python train.py --num_hidden_layers=13 --hidden_size=224 --num_key_value_heads=1 --head_dim=32 --hidden_act="swiglu" --rope_theta=10000.0 --rope_fraction=1.0 --bias="none" --init_std_qkv=0.0415 --init_std_o=0.00962 --init_std_down=0.00507
Each number is 128 + 24 x the weight over its row's rms, rounded and kept within 0 to 255. Layers, rows and columns count from 0. Numbers have three digits each. The size before them is the row's rms in percent of the matrix's.

# gate: layer 4 MLP gate, 576x224, rms 0.158, rows 341-415, columns 112-167
# up: layer 4 MLP up, 576x224, rms 0.159, rows 341-415, columns 112-167
# down: layer 4 MLP down (transposed), 576x224, rms 0.153, rows 341-415, columns 112-167
gate341 090:110099113060129161118150123112118147118108121104133096093143120115115140109103135109148123139119087128131117097146128103135137096122165134187103074165119127123115098118
up341 094:134116122154159109175115154164164119109173089107138142141165154136160128125163089124117134156135114117125129116165132107142133161101099109134133096097128117126127091129
down341 099:101118166150115157113148164127111105116130130178156137116116140130120148133124158128172172150117176127106133164133126133146097162104090124130146161153113147120129132113
gate342 096:150137075116118139116125118085127125091158124129122173137100085127135146144134120162150133134140175138153161121110108137155176129126128121115128153170123167137118149123
up342 096:124117141098106110109170132094122169163138102119145149160127130132127145123119151120132125142130058098108102160168074171130156090118151119121133159111141109132122143087
down342 104:134141129158110121106166127109162127154129117085132110109131112149151156108141136180146139145120151138163144136094132083117201097136141109167112096151120117173132119120
gate343 099:128121152153069179158132130144142144135188151146152166111125131126123123148148097123119139112144171096136115123151135154127170161090115150158072154128131113101128140179
up343 102:153114098099147153158121125150151111148115101166107133128150162098130129121120095166139107117099106120146133100119090122100132105116126149136132122107151097124138087064
down343 103:124116102132160123197124143155114147131137099139124131106137155186137103171127109142122116148103139128146120120130111134132153146122139095127157148131120168105129110149
gate344 123:147180153095113159122108125103101155127180136128141135154105156131122148132118110145119119125092150124149143121138127131097142145117151118129095100136144069104129129135
up344 112:101142144134125111181129086093079137109120130142153156122095091132133120155099130097136160129136100149113112095124125084164074101090126075115123158106135116127115162158
down344 105:131121152138080095149172133126085153161126170204106097136103132130106091134116155106150146131158111116129098127169158130096133105156141127131124127116170148143168134143
gate345 114:084135119147150145087113129101137145102143174132109140159171126141177075136158110094155174112161162093172120140177123122164157125158111103167107108094146171110100153152
up345 116:113146137115147143148094169125194090085111167123122110101110145148161119152145126103132126103162151093158125170132111108124116143154082108153094114119094112121129139115
down345 106:079153098132143112132136137125166127133121169014133146138114122116155108139133097120164139105119149169151141143134131108093137137124082131150126136102131119135167116123
gate346 101:145144113099106102140118134112132130131073145112137131147151150118130138097110161089132116087096142122131121126108129132169134107158098115085115120180094133184158122139
up346 100:110147145128113137164149128123125104125098152127154130093173168133120092149113124115146102112125115126066134072085138157111131113145151095113139160103147126121118101123
down346 104:097119100101092118166104118130144154148123139152129173120129111107085136124134124121162175109216140155135099128097133120139167140133118099145095123141141099150147119147
gate347 094:117119129147120101142102129101157129118147099111150140101157159147140107131142137129164121140091113105117151096120090161128145098094124126135105124151092122114120088136
up347 092:144130119167120154136150124177155154145098116125181156143158117109142156131136144086133162149121125155148154153133134086133094091108150155119098146120130143129105119158
down347 096:107099126133100098111126120118090121085160145138129097140085108107137104094109183136108105115151084140143147139137183150097104137145097106118088157124135115105140143083
gate348 091:120153116107114143157161138093116071121101175138141096132136177141086139098166154113126123119132154121118170140122124164144150144142152080145148172126123165137109106168
up348 099:133119143113130109141142123111124169126120133099126133121095141130132136114122139102110138146147071125091108133145116143130149147165136134160107148155101122092131091125
down348 083:144145143108153133140139152121101138120136166073116121112127134146097162137110134092137086164147139148144106118093121118100095133127152134105152117157142154139097129115
gate349 105:113136141120095122131097098107140115128088119098120106075110114137075111142147125147142125166134086103166156162158123092106186123137139130128122111140133145102119136156
up349 098:112115135102097097143134122130109143100139109122148152122091115128108152147135104114183116135109094148159095143127132147135134160119110123130133124164144111120137128168
down349 101:127130124125092101121115056139132131124158162102113142144119144134118119131099143150104087140145124152154131145130110151166125135150118139101115104128152140165098103154
gate350 109:113130139126138144169132108150098146144136123139137128171146107139157137100091100131130137101131151104149071078124107113121105135175143089103129125160117139149076109156
up350 107:102133127150122101140125120136101098143108079132139132129169105135108136127174082091130092121131179140105104140087134141115147106176068147152141130058091121099137112123
down350 105:126153157144139114148146133145130145115089066098105134084132153133150153167160122141107169158119125133154106131096136170135152142157069138124130114137173131152115103134
gate351 090:152101132117117111162155201145121142151155144114087143109149114146089179135107116148161109114109097120120095175124084126148139124144145164141146114121078118130123115097
up351 091:129197143109128128107151095156123139108092137122097151138138121101184110136148153154139106118115102074127108129150112141103136140129146114095134104083152088121124151143
down351 094:119116126081104143127137129124085194139163139150132119156132144141127125176120179151116183141125109142123139094165156124086107114079117118105169146154113156154069114099
gate352 101:147107092094110137142116128149134132107155127096147119123108121155164116091145149130156168109130164090167100128114126121113076127088093153103132126097133123113130129144
up352 103:126126125182107120124090111148158137135159086112145156130194159140122108121109150161132162137104105114136126119140122136107113160152113188104135105156072163131109167136
down352 108:180133132100120145114132134140146190103139101110123170117117167144154113125137139126101118133178118175113116116135091122117154167100104158153158124125136157121183130087
gate353 094:122120133108168147100094174066201134168153101075119143109169133159116127153134111116176096153121168130153120149097140128122152087134120135125144142123145143128106118100
up353 093:136156111099147100122098104113136110133132124135077187120121113089140138120150133139130158148104142106112121138133133175143095173145141142172123138113086133084124075094
down353 095:105137135109119152155116141135141107161150160171112110098118121159113102109147145150152139115112142145168152111113141083142142118158113142142105140192122127167109121154
gate354 109:120106162151100132141144118134131135127100160111132125112131151091086125167130113107142164168169162138100089133155126110158136141143151140145131127124137127144146127111
up354 101:123128097095125140117159171116147138111127159126100130139149110126144130085052183142170129128096132148140134104136087071112132138123126138129090140143144110103104153112
down354 106:078107113132155196136096136117169106120100158064103117165119125101134121130146139176187141116116137133105127127111130098090098073133131086133120130164142104121156140131
gate355 093:115133133165101139127147099136095181053123128121091144166114157189131169107139104167141104133129139128141157105083165141094127077111118135129131162119122131166090076107
up355 092:099200133125176110088124139119124102180133145136105107087118127089102088110077150100108157140179093082125117089118080137118145184157122097150155127120164114098141164154
down355 096:115135152141137114146093148109158135145119126186134179143122088103150137069129100120124165132176174153156116121139146152130120123118132150128098147106129163122106174105
gate356 099:145122166133139112169090132143124109075146108107076104136089128141127117126117106099183098114171138117126148130120121127113168129144121140121139111148090158104124129123
up356 096:127120138128132147150157094188112099082150125096146124143112158190085125121099141130124162117129131128138138075143133116104129131144130162118116091096141166144117139135
down356 092:137115133098130126134133154086131133121115157049153109154110167093080124128108099171134060148125152153099142096156116134122133119105172123110158136116153134126122155111
gate357 108:116151153096157151135155145122115118120112108133087127160104141117097117125106153166103154134130117144119124120150189128152164116134166161130149144102114164144130107096
up357 113:174152115143106112093095101143145095129114148143179121124123107131149154135108096102145110136126091128108126131088138174164180130104131077133168118108148077135143138162
down357 115:089143128167127126132093136173195139124106129153097182093152117149125102145133094141129131123079133127151100168153159124175126129121120167098129134116126135142124157107
gate358 099:121090097091153172127125158157128111154136139127130114104122143115157151132071089106113123124127131102103141118169141177120165118103181167129105157076119101128151152069
up358 095:110126125125121144116147102138128106120161132202126159087123121133132128183151085123088154130095125131163127123137103135102128085163156148115122146113162165105133148114
down358 094:136143136140099063117172110148133193116134121171117148146129117113116136144108158142159158118170161086133089080123117163127137116113157118156117155094129125113103115134
gate359 094:115137099127143148108146169124118132120109093139097165137106149147111066143147137134072143163143115141102126136140123127093103131135125110112127116172124140163152127142
up359 096:119115108102129141174112138107158093124120127163105138101115109130181112154127130159128079222096131134057159151130129135083115109097173129106146081165161142172140139134
down359 097:126100146106177103099132114102103114109106138102103157185102062125139141135105105125126109159135114153158108126189135181123121118138127116140112136132094142157182134139
gate360 096:141109128147099152131162124175118074120073196143181133147152130114101138152121150110096129132137147112138155103136148127118183170097140117151114104124151138114124090158
up360 097:141104118144161137122120112103094095151101138084137128118103128115099152138185118104135127153136157157097175151140121119099127148133104165114146153110126154129088119122
down360 099:127159118126124136106134164129095143117118148155086127114107139081140065137104106121124115104093163131127143159164142117144124123140122171143104168125120110115131119128
gate361 096:153136128163147130138121109098092130096139172187105161126134150136143110176162119126110175124153113107109113130171124186124127132143092152098099104125130108140099111153
up361 102:121170134123142136110113168113147110119107162142110151142153139126169112153157111126088124103147096111102138142109132122118154145141125103106101103123152148152130115165
down361 097:088153124153163135144152120162120130126150138129133098113118107137107147126110114109139151120126092116097113127131158133163121114118118134130095128112145155141119133097
gate362 125:155109143150132159121096140099096157163114128117117160120122119155158118104164134128131135159150110145156088080148110128072110150100127141134107113166130164099060108186
up362 117:135129155134101132101110111138085158137155114128126083175117101105111115156119111156158139106090142145161155092158135161111154134104134144151173152154169131144118094078
down362 109:113111130134158140123139118131141176111163114193112074101101181139100115131162105112136138111159144089129112116107134134158116078115172105128122131158149123124146090137
gate363 093:135123148117120094102143134129134080138142149171138125100138120107143096121148093157115120126112136125152112106142117116094078123075114108115115132104115147156107114157
up363 097:168106118112134140099130141155130084159120107127122138080096117106142156115096127167170103122111138152140124142119116119131154167100163109148148136157120141106120136158
down363 088:094149117111145153164133109159105146143122133211143140128122106144114119099131147098127189129160131090143106123166134124116133138128137083134143140097153139129140163088
gate364 101:138137096184112164119147103098139147121130095075111152137101172147174130141192136117113152120158131117139124116132120110098129141133129096114166135107114131143113152104
up364 095:160092172162144104131149194127086133106136190113163189095127109138118111120105121144183121117123144146091096126112163119148135127118163169172131155152148118115128100094
down364 102:131134132129173155145105129142073144091151096161113174136098152085116086151115124117135088133154137125081118163129065123134132114117141116172119127153144122098148148146
gate365 089:141157103123138123140145132144117139139103161125144073141090137154137107102105100156134116159149120099129142134131170136124117134124114143111085149118157104090107144137
up365 089:093107196176110101151095154090146121158142127154111165109114138131163139154110121119145122113161137176165113140158117121115145137125127111128158122169121140133145138165
down365 098:118146142137169115143128158119126134134113144170136105134141134122178085104152167168103133172125127087122157169160144140100141148117134101110146159141185135109131129157
gate366 104:106140134098106088158098130099107131153102127139147133141086111126164078128111086101167074108120103152074164151137127136125164122112161141159155099135115187147125126178
up366 100:142107153126136110148099136158095066122171122144108128137127117111131130124149112093152142119094095134118126135133124141126110139099117143171140156113123132157119102121
down366 102:080132111153078115148117139175136096089115100162103101088088089114111141113146105108206119151127166141116113151146106139111103136150104116084123143133157146127104117102
gate367 099:149139133140127148139096127135116095097099154131143086089158115143131120155143173137161134103077117123113168082177109157089156123135129133115116147139102103105115131108
up367 099:125128103105130117094162145147144135150118134120112113147109080123152143087147119121122182150095128118094129149139162132166121109104129100117110151138124163163125196108
down367 101:147167087080105122094126134105167146156161123151156195086111138119101160135140111139155114136123106128114112103175112143100092132130131168109151094168118132145098185136
gate368 102:135112082099136104140125120168105141105053145146108175149133102170131140152114135102145180140120134110121135117100165162113134129137101095161146077102147126126110133119
up368 100:149119108141135131092167148131067097137127106128142120114127153178149119069123164113169121047076122153115143092129119145132121119093145111129172183154131122107138160161
down368 107:098129141162153109087128137125109112159140183117128123109150148086105101138101123115151114119102124156127126098132127123123144133127130116126129183133130091112136141118
gate369 102:163127137136121160142098157086165135129132108173167113098153105145141131115110139127131142129134128124153169109164155145127155135153109162156122128121122094142123094137
up369 100:140151150127143061131144148129116139125133182131138136102137117126119135092138145111143117123117105145132132124153157071120142130136123090111129057118101131140143112131
down369 102:118129136075143120146153152176115145158083176130129160097146118159120128118151088152105129126149139056081087121143121126166135146116159085185107102122140121150133109114
gate370 105:142131113091132154109106120134132126158151156163140102169101094099089130112109163134122126102151136112145124107161148131162141125114125146124153088134107142185136123160
up370 099:096173126131059067150119141139122170117094087088149141137126087134111147131095124123159098157111123123118103122143130121116122129153187135177122107129140124129128145135
down370 103:132144118103090147152200142083134125139124151115124155135154127090184136140126155133127116117107102119150138152143167110164121135100132125160131166148087102129136146122
gate371 096:150135105097179126078162173130115126145152115166140094133116121118110106148155112118111140119109120171161181122150141104152124153121138123156119075073104111090121143102
up371 103:123123130170147180121158148133149145114135170101158147132153102111151155067167121075128100168148162125121121071146147156127149168116123129121108139109107088114140086141
down371 100:145144115122190120142120132137126145141137102185098098156130104115117112145102114110161139110146107127147151116132111116127155108123115178162137095089111131118115181155
gate372 105:103110133126126165138149094126079136128139120121156126101152141177115069164075096144103149116109140137144147111154103171125133131111152146089118145122134083165134132108
up372 103:131148112141129123075142103136157113147159111157124068130150108110157134165160108155154138112145112172122110150097104154090124070119097101095087138088101117100130153108
down372 105:104186127115132128105141136146141159117139141192126126149151158111105105130116160111137135129118173141118130158139150134148160105136144121136106145140125157121123115141
gate373 098:152111158155112134139131138108120089136144103138117138115108120163122125133105141093129110124174077086166147110150106124163151149124163132128136118193159113142083133184
up373 095:096133107098161129167146117167126123135165098136150109136112123097128141120138122136139083133125153147152122118170101117183159083102110119146104149120079093124135130112
down373 097:168131138139127130124141103135133108142119136103152114089126076144116153136133129109133081132134127132094065141140097096128147116129116109110127129157116118182129124152
gate374 097:127098093127100150099138108111093101147098137124102097112135133125088089152112160155141091118148130139148135128150108171206144141109096137101124148177086108137136127141
up374 099:132142130101102116109137117139149155105146135131146119112126130173132125067136119104135099126128106105185114082124133130114077110127112110104114119132075155141149088094
down374 089:108121105159111115094141087131136122124163111107138136091112136164094144110111110151161117121110125107113141156127146145122113162130156118135163142153147179117105140144
gate375 108:132065125105169151108135114156109117083099176146076117113126133134110144132153151099122119165140113107119130095115141148122138141105089125119132162141158092111126137142
up375 097:121122147151111108170172135123155160126150110171106115133145131111135109119122124130131112105131155115128143108158121125150139146105152133100129131134120132107122115172
down375 104:112124111132129139110147143121142118108082124140065125133102101131144099157147055097086154110155118114161151085116143140108176113104130110130146156121108156150133102156
gate376 105:148143149140155125138094110117128159169117108184162143144141180148161095142123156127118126136177119129122187126130137110162126139147169163107120114148142154190086103104
up376 104:141116094137125144113116173126111164174098139115137128087093089160125122141108173086139155113147114127098108161106117146133065142087137112120124110086165128131158100107
down376 104:122118145125107138118127172120113142116140122174092101111197153160161091136088167117134154126130145149123151122081113140136111149144137117167143127108125162106090141106
gate377 097:166139126152146129144141169114204148150161124138161139094119099113121145135148178151109132117148093124102139124124146182171115101118131118131157153106176110110132120127
up377 097:170099144134136109097131116103104117167129141135152117128088145173128130083158116104160109146098128110112118185122129156106134136084123141120100161099174215181105093165
down377 098:141135122128097125122133159089111112136120138103117133130123141130155105139119101141129136109114159105151130135147124116139138160145058154150109093168114131129129119156
gate378 098:133143112081113118140110113122102152154121105149134145156142109130128094135146139162135132115127128117158115097137123137142119116146147122122106115139122127133130134137
up378 100:147136151109121093119091093124139162113152148161107086114096109155125146106159136077109141156118119116126175154110207109130136118115093114106131107127127122161136100131
down378 108:083128123112168169118116108136127129122119104151080103106152177131132120105124092109127135085144145120100141113093152098146130140146124133143076146149089102106106158092
gate379 107:138129122137159162131130143111091134095112133127165179155162155120089143178108121117098159150132140150135133160144099084129161146132122157139112101092130163091113117168
up379 102:092075186131136194148124128105128133139138148091127118095125127132165136127134127123126143138178145133110114101126157121124129148144094148167097108123105164138081159131
down379 106:118133136138124133118116100121140128145172116149097117129150181114128116120139137118116124143087168120095127114139103091128169110128123125138133172079149165139099129128
gate380 095:110132113134157111128157118150124107110153099154113109148124103132158136164132122058100119126185116117147133088132150154120136097137104095117134140178168109132100118137
up380 097:145145108172109171116121144071089135158147084140172129105163163124139155158126146084107145108136115155154131171143097148133098117099104146135153158100148103162122118141
down380 100:124110132137103113137156137093096112068156115105140141129125144102151111120133139128125167143124121103116106116069153113130141103138160080098100122151130118171127072075
gate381 094:147124145175112119175091126105116140187120164139130092159090142116099178183139117107117113133111152163140131125158135139139099138129100122128138088137098142133136153112
up381 095:150126120083154129111169165169140147074096076126130136143142084108131106098137107099109114133116108106150068127113130123078162119149143107091122139120122154138139125126
down381 098:084126138160135168153116083111130147110164130112136173134152143142146147110138152147149093184048115165112150150122104175162103155112128146167134110147141136108109142139
gate382 091:128150125140137067100158110176089160104124141154119150121141110141138154096141093185164080122146126135149131117107147133097063122097095108141090122132128156134117094123
up382 099:135098134137105131136092141103164151143121112069106125129109169156119108145104154142133129163154162144134136138137165103091141130128133114130121123106137159156148112103
down382 083:107163146160148154097117089140140130157122105149106158125127121127165127089154141153095142155126143108187132151100138148157125150144082188088109119118074094101114138149
gate383 097:128094118148119152117166101154164128144140132096143134134136130160111115116150182133158131148137159115135095118168134109115131164097122141149130169099145149105091105130
up383 102:125093141121115103088097134150108121123117143153128112128154108138158073119131123162113142111138110129096120133131108138123148148147109107128139125113135133141132111102
down383 105:135078117136154095135114107111162112102084146155129132128132118169165132088118129118145143158130197112148144126135133151124142065158102141102115136139154126115122118096
gate384 102:135106135127153093133125125133157121140092102137168141126148142101134136133130071127132153133157159154131124181185173159116127092178108121142109137155053148115120141136
up384 098:102148116083143143142156111101117131160153132151133121137087139122119112122134149128086134156104113095115104123095113120132139087123154152089110099105125112118152097104
down384 103:160112136130101132111130130136176123132132123152126155132166127101118136106123124090125121087156133141131117145128134088129151131135117130172139091114098122149125127117
gate385 104:101129102125103095122137147117135129147111103141154144122131131109102117135098126174125142081097139093171131114176085165142127134152132136106092134145139130161109124109
up385 099:134113134143134171151119104130085115128165138107141116160088133143157134157109152112181131151195090186065095152169128102106124101092127129163121156115143133129121153187
down385 097:144150120113123083125142143133093090136133091225157139119142156162135082127101142123093146103102128169164154149166107102089155107159104126106122115141118157133135119137
gate386 096:107110113152131099133128127119113144158113112126094132110152137148168145121144110142133117138071106115109165107137157139154131128123122090099113128120135115082142130124
up386 091:128164160100157194110108111109076114130142148150140146123162108106121150149115128142125134167136122122151129106104127124103123132174128111142175136099122178134119102138
down386 092:146150094107136131120104147136162134130113118162134138115111115145146137127143099139146136134127113133129080155156080121182170128107142121116115136109136132109079143102
gate387 097:112098085072116133136098134146148133163133117159073172164079146155112089119172120150137102137130096130116083186107142135150147115162124104155131118159137157128136150157
up387 104:150112116130092162100126089123115131140123127162157084145128099132111120145116123124154159117101137144110146124122066132127132162100152114115131128116119149141113143080
down387 092:116145142082140130165093188142115125176116154160093109155104122121142117131105131153096111134103133134155148140113118157114096147115156103090125116113115129115123107132
gate388 097:103176177116111111133132136136117176103156165163132108145100135138113141156129145158123169077127131071113102173169158123146105154174138118115113141166152128149181163097
up388 094:120122125098136158134108109137123151101110165126109142103146165129107180105132123110107119127144109146113130085131124122091136162147140085155140127124146110119134148135
down388 100:128122111128137101141155110125114115129128122104101118110149100098118151130088110118138113169139109136135197111135108117130145123112141130112131088154137117069146172097
gate389 100:102144121111095150124177118136160092084147162152170118103089114087125163135107166146075137139099108150135110168141116174146176087127110113190133155109108130157159062165
up389 101:131088126134132077115161117095147130064120105152134158144168131160139092145100130121120121175122087103125165113113142107113125097158120083155130138143103171172153167084
down389 106:163123114075168126095170148174178115119123104115138180127154122118170101134086124162121118138123133098148148123081102160149094140106122075145103132174123123125123106111
gate390 106:144160145108161152135113137143105116084162130139123123107154176159142117164108127142113166117131115116153091078111162102135135165142103106128141131123115118123102099137
up390 104:164120141146154106160117104133171112145124118136132148131151176104166165118098140119125104127139108167146160115144138146136105096125136152129136167114172099119138119141
down390 100:143102160125088137162154131166149116185163122123101167150140146133138145099084168138126121172107118124112155135163137128107054133129113168104180146105075107141110125135
gate391 097:163156123131073129147121124159117095170108095120159141136128123185139137130140160123153201109123152164189134142112117123167098151115138133180112103103138163114137119136
up391 095:133164123146126080138113115141131105148117128109147111110119124130130153129109166107161122153112125105138095153095100149120095101108142099158105105122146158124128098146
down391 096:098086155135196094116153134154139135119176102134116137131137137162118150113109117144107147125129088162123141171113098135161116109130122114149115149128171161111077099112
gate392 094:152101136112096109096110138135132154128114137119110126146113089134153124117118147165119148147155118096150085154181098123079132129159175136123078132096055127089125131153
up392 104:109142100100128113118118110144105131086090096087118126129156130110130119136120118180136134135123099116105145135097075130101140126187112167148143092121144141117109133155
down392 101:136151144149161108156063113125124160096123174098116152140119147146095084137139114152152096115100128120158116120119114149141159134126126190094143141091138115104090117163
gate393 093:121087155130107113128115116173116114153113149119126121157122123159119090169141121162121091150114132142085167130139138102105137120129128106122121137171113136072118143158
up393 090:129118141109137165152160116126124082138151136083096105090142138142134129156139085097137145135177145108058180129122092149137119134098137140138158120145134149098141141123
down393 101:077110136105150137137165163140102125133128118120114160146102109141161120148119163114116124106120141134107144172134115128150162152142155151141115144116140169142153096195
gate394 103:167145123147096119093127112146141114177167128137111089125145127155104196146145137131124086157108120126097136119088137125148125117121110172123128152168144116170120093139
up394 101:127141116146100130110111098172183140112113054135132119159133108124121128131174114105158137124141095101120130107135147127194158098153145116146137099151087113180154118149
down394 099:128127157106136106102092131116161111123174114066144125129166111074137164154116142103121141107122115116137158134156145125099133147131113136096175155107139105140102151145
gate395 106:130127128146127144147154138101195110109140188140119097145147135171164102151112142107140167150132155073128176135124102140146123112152105140119160151147118117145146121162
up395 105:128117146139123115123129163100168118152113112105084107147143120129171104126107090105162144125122127096129149158103093132155151142125097115111101131132122136118105171172
down395 116:107152130117142138124073150125186119182134132141104106099127159140132135143144113097138076159111136172120150140135137174149138106113118113104145107119123132120174139167
gate396 112:138125168166112097143092155124159103150149116096083144127152119138124127142136119094171131141144143120081129090122127131154111141123109149086156101131151136106147141148
up396 106:113141114138158130125145071134124118129130126167116150111114130109095137146101132119142121105130103167124156101113148188094137122104136161174121098120148147135112087082
down396 104:135105164105164092127145130110123118118103083251125136128103099140094107130155166129133114118135129126138087133135162150120130106168164107138136125117157137125156155121
gate397 094:122113144142130126171157093120130119142137180147126144126137140125140102138153147118106116138098188152086165139117107076126159105121145094122109139150110162085112123135
up397 097:081181106131114166182139115164137128154146143162112145114119105090144118154114114144128151102122142168081123149148108123089108114132105100106121122117120106122114129172
down397 095:114145113131135137134111140157093120100154149097129143149137131126110085141096113172168172126153150153142152123119158137160113158113124127074153120163121162142163097110
gate398 096:132111089137147137097120155123128161138143097114153120090123108101116130137123146146136138155111073111114132111141125113136150158136123138137079138163134117134156130078
up398 098:130191153068135114150137125110154065158107129153147140092106128129121114152127164140099125111142162097135116105112123120123157129152125158128184107103094121167139104174
down398 100:100159159110165116113122120104116139133141137148119135090138106134119177147126137154139129139095088136123146146172122156155169166156119132087129091118107115162102108090
gate399 101:110150116123113138107089123127138093105147152075139130144141133130153161139152156154157143142124135128080102140138147117174098111156187153174143105096142184125126153140
up399 104:139145084113086132098150164130110100119130118135129097134129099091146097125156132127126123119131172110111105105113177156192164145151143117147118123133130113188107119177
down399 099:093163119131104104121081166157126087140105141101155162086137121132132149120133134140137149153165114133115138126140135137101084139126112149121137162113130076141138116105
gate400 107:132131098140116135122124168083151146126130152147130133147120158116131159118144123141133160085119114129139103126122184086133095124153166122129082106097098124128084141125
up400 097:128143122119199090089116112152150128110137109123122172118104123148122125131067079129126120105111110117093118141146177143135121154146105143125154130123152131144118071143
down400 099:182136135115130130114120127101129142108130096071066166176147124118145100122092126100154173126143116139109137203135131107113150109124088148134155096082154148158103145171
gate401 116:195089099138086138121169156128099108152149155138123157152134149114151076132120150145153159161116119131135086154121168067096159142150148153121135138148125155168113116109
up401 109:142097103125087136119139174144114140144149144123144128145123093082119131143113171112111160078147067134129117125142093140135163150139136115152152134117164168122137179114
down401 109:118126166168143123183171109149121135126145186162109098094143139114105156108124159137144111122121116101077170139111136163153108102141099122109125113149127130123133139134
gate402 094:107116086105134125156132143137124119177173085144117104083130115151145089139177091173114134100138104103129097137137106109140153125155136174129093103137141092151154095132
up402 092:143104123141123128114117113159172121096161159134135109109157127147156110131129133124126122164142121129130124159086166161106112127107112117150088093155120143097194140103
down402 099:171155104141133165104146130131152140089125108206156113119135108170119100109123123116113128139115122126146119096134145142089091105073103122190116106140120126177154133118
gate403 117:158114159113119135099108127134103144102131149120147124124134140148134130126114114164140147102138118117103124116166170154064123167140143157117111109120114119106087099106
up403 117:123121133113141141103088119108095107114119131146149159137162115122140102082156093122141124119142199108106088107123077105146159113088131095090099100120070144125127150120
down403 110:134145128161121127125159138082119126124150099084129128095116129114071128122101111133101122166170105134106134089144124108181127130151140090145161120137096130141168137104
gate404 096:111115132168121136171107121130137138135069075129147136167137148177130133119167149131133130117115134126154143170129131123088163121094110136137127178130126158150122155118
up404 094:169116106134122075143107132116127145162097126091148151119135108107145173092118156125118145069144111106147113185131048131123152124109121150079121133117114098117111144159
down404 101:142109126119148111149161118085096128105118153172117122130180119153128100099148125153146123118107127127140104124123152111126119125154108161113131160138127130094128119082
gate405 097:121114177086144102134118153156138102068082161126143157097108107135114144125133130095113143124137183146132169120163149136072133130146132114118148134127126118135170116133
up405 086:127149119173149135164188121125128145150111123104097116143166107103146122164120133126100130099150112162157132137139110155136123150146167090143123129132113131105108150116
down405 096:147098105161094135118139141098142136134134055107110132109099129094140132102118142142141140138154138099123104181092137120143104125143103112133153121109138146123075158116
gate406 115:147105146160114154116148126116136134106131109137145162144127153136145118128133144131120142127137121173110092130121112148123143169117127154122140137149135144073093098152
up406 104:138140124105151116108158113127111120142124104085116143107127133110127143128115127145127079134082163088114131119128143187101097118162120135120177139120112125131120158119
down406 106:135130113126125180182152120144166186103133173129144114105133132105111145127135139113127138130122164138171130136097128109123144055084106148121120147128135115132122099139
gate407 097:138119107165148141091103139156183175145137096117141161183136142128107153136096121110145141107182127096115138141109174156080124158136096122165140109128124142172119152129
up407 102:116127124142161100102110172127125116122189092130125114168130162099170125110153106155124091112135160136145114112116149101109086154142137163102152129123137143142099102158
down407 098:135135125115126119100146134121145158134154116160105148129136112086162106122144156129120121117152176129142109137171150107174122169130105064138130155150109183157130161105
gate408 094:164122133109127138130126106168145108122128099158149066185104125161158156105122164111105152151121116108121117096108142090166146087130155108096090093115166104099134125126
up408 099:088070148162126132158116113120134121119127176107098145083108156135143124144181086112136181106121119123207121112126118132103106126129134158174159116134098133107133135114
down408 101:097154133139135131170105151131111135101101142145171130112127156117155100115134120132148142165132115117174087102113121130128155162133134120101146092178130096141106128134
gate409 102:095087118127138158143138173137127122118129138136161108131114105140149074150140102142146169090155152147166147157138152154109101091149103140155143077148119095146115166136
up409 100:153128075154067126118156133157150143115115135130137186136121122102107112151106157117119141137122143164113126134072110118121144142133097127130126172131118150126168169155
down409 108:132123122158112120117107077144162117120128127085113112126126120098124146109107108116148134130123148142118163129089153125121153157122095109121063087119150127164087194145
gate410 102:135112085122134144128139112099146157127113134104138126100136120141138086122144155117181078121109139109106143157122159136145135183109130099122094165125109178116119121118
up410 101:121099140146199094114126117115138076104123124106106166150122136132139107149123141120106101140119130092105115146122132119124123128138122179134122134107107111125142149111
down410 103:086154124146105146128171120114113123155101138179171146126157155129089109078135145184168112129105114103158120155131126133129131166141140139144118144132091166153107141160
gate411 099:139114095152109129088130116138186125124173100109124123108101126108117111138075155121135130102126121176148099107134175112134116119131126126121141081160083094116165144162
up411 099:110101134129117164166164131100137157147109146116134100128094110118157108119134121109140163137116100115150124133091127161159158137139155118154106136101105134112112120107
down411 097:169097139108137060157109157124128151146168119113183117124139112167119077141120133140103124123139101111159169126154099118101116132107118153127138112138119115117119118164
gate412 094:134098127111144147148156145162137122141101148139155169111129146124146083126130123133157082107105161135120104105121138109118167116133148152096100102115112123141103137113
up412 096:093128153097141099143136143138146142155144170154132104135102117144148114081129128111105086149098104105133133136135152104118118087154131116142158144132141116146135117125
down412 103:162131164131156118112140149153159132106110142089138105145118129169153113117131102135116101122129104125127178123104079136124133155100138124097102080104114128164107174124
gate413 097:097193128164098159144122098110138137158092096157118123153087099145111136139124128125143154134145107107098134177116107146179180167103140126098139152155139134102124124157
up413 100:119125089103141150142093136128132138145163134132141108155145177147106075146148086103096112132137135121132082150126150083159108124121152131114130060129156125123089085168
down413 108:110157132112167162139148160128146133163141142124123138153140130141149129135115126142137166114114135120166151115115115090137115114086173113094133112095157133122106188174
gate414 098:177173099168070158129143101138168148122098130120098129138115116124126156138158154134097107167150096135147069116166093119108114136180147089122125095109124137159154168123
up414 094:103178099167139113115170113131111132175115129160100131119128116099106114142134119081121119167116120151155129131160108101135108119173154159095113125128126162169127126157
down414 099:113110139144131133088105121123153153153153113111118123109141044154177107125084203172164114144138138145123109110117112118077102090132147107163092145086150133117105139127
gate415 099:108078150130163134150111113146109123125102160153082065150084164198135090144115154143148183119137083130118123172177125145128110147162146166098143155128140125187132096105
up415 093:140158115112091092122132185083180149121182105122131190120107122105139137157115126142135123126116166104141163096094117118144133129105158101137092112111114125092127171126
down415 102:135145116096123121141117149119172106179148075162136146113100138096140108120154121167122142142133165119143125122126143118128150159120138113129148163164069124176100100113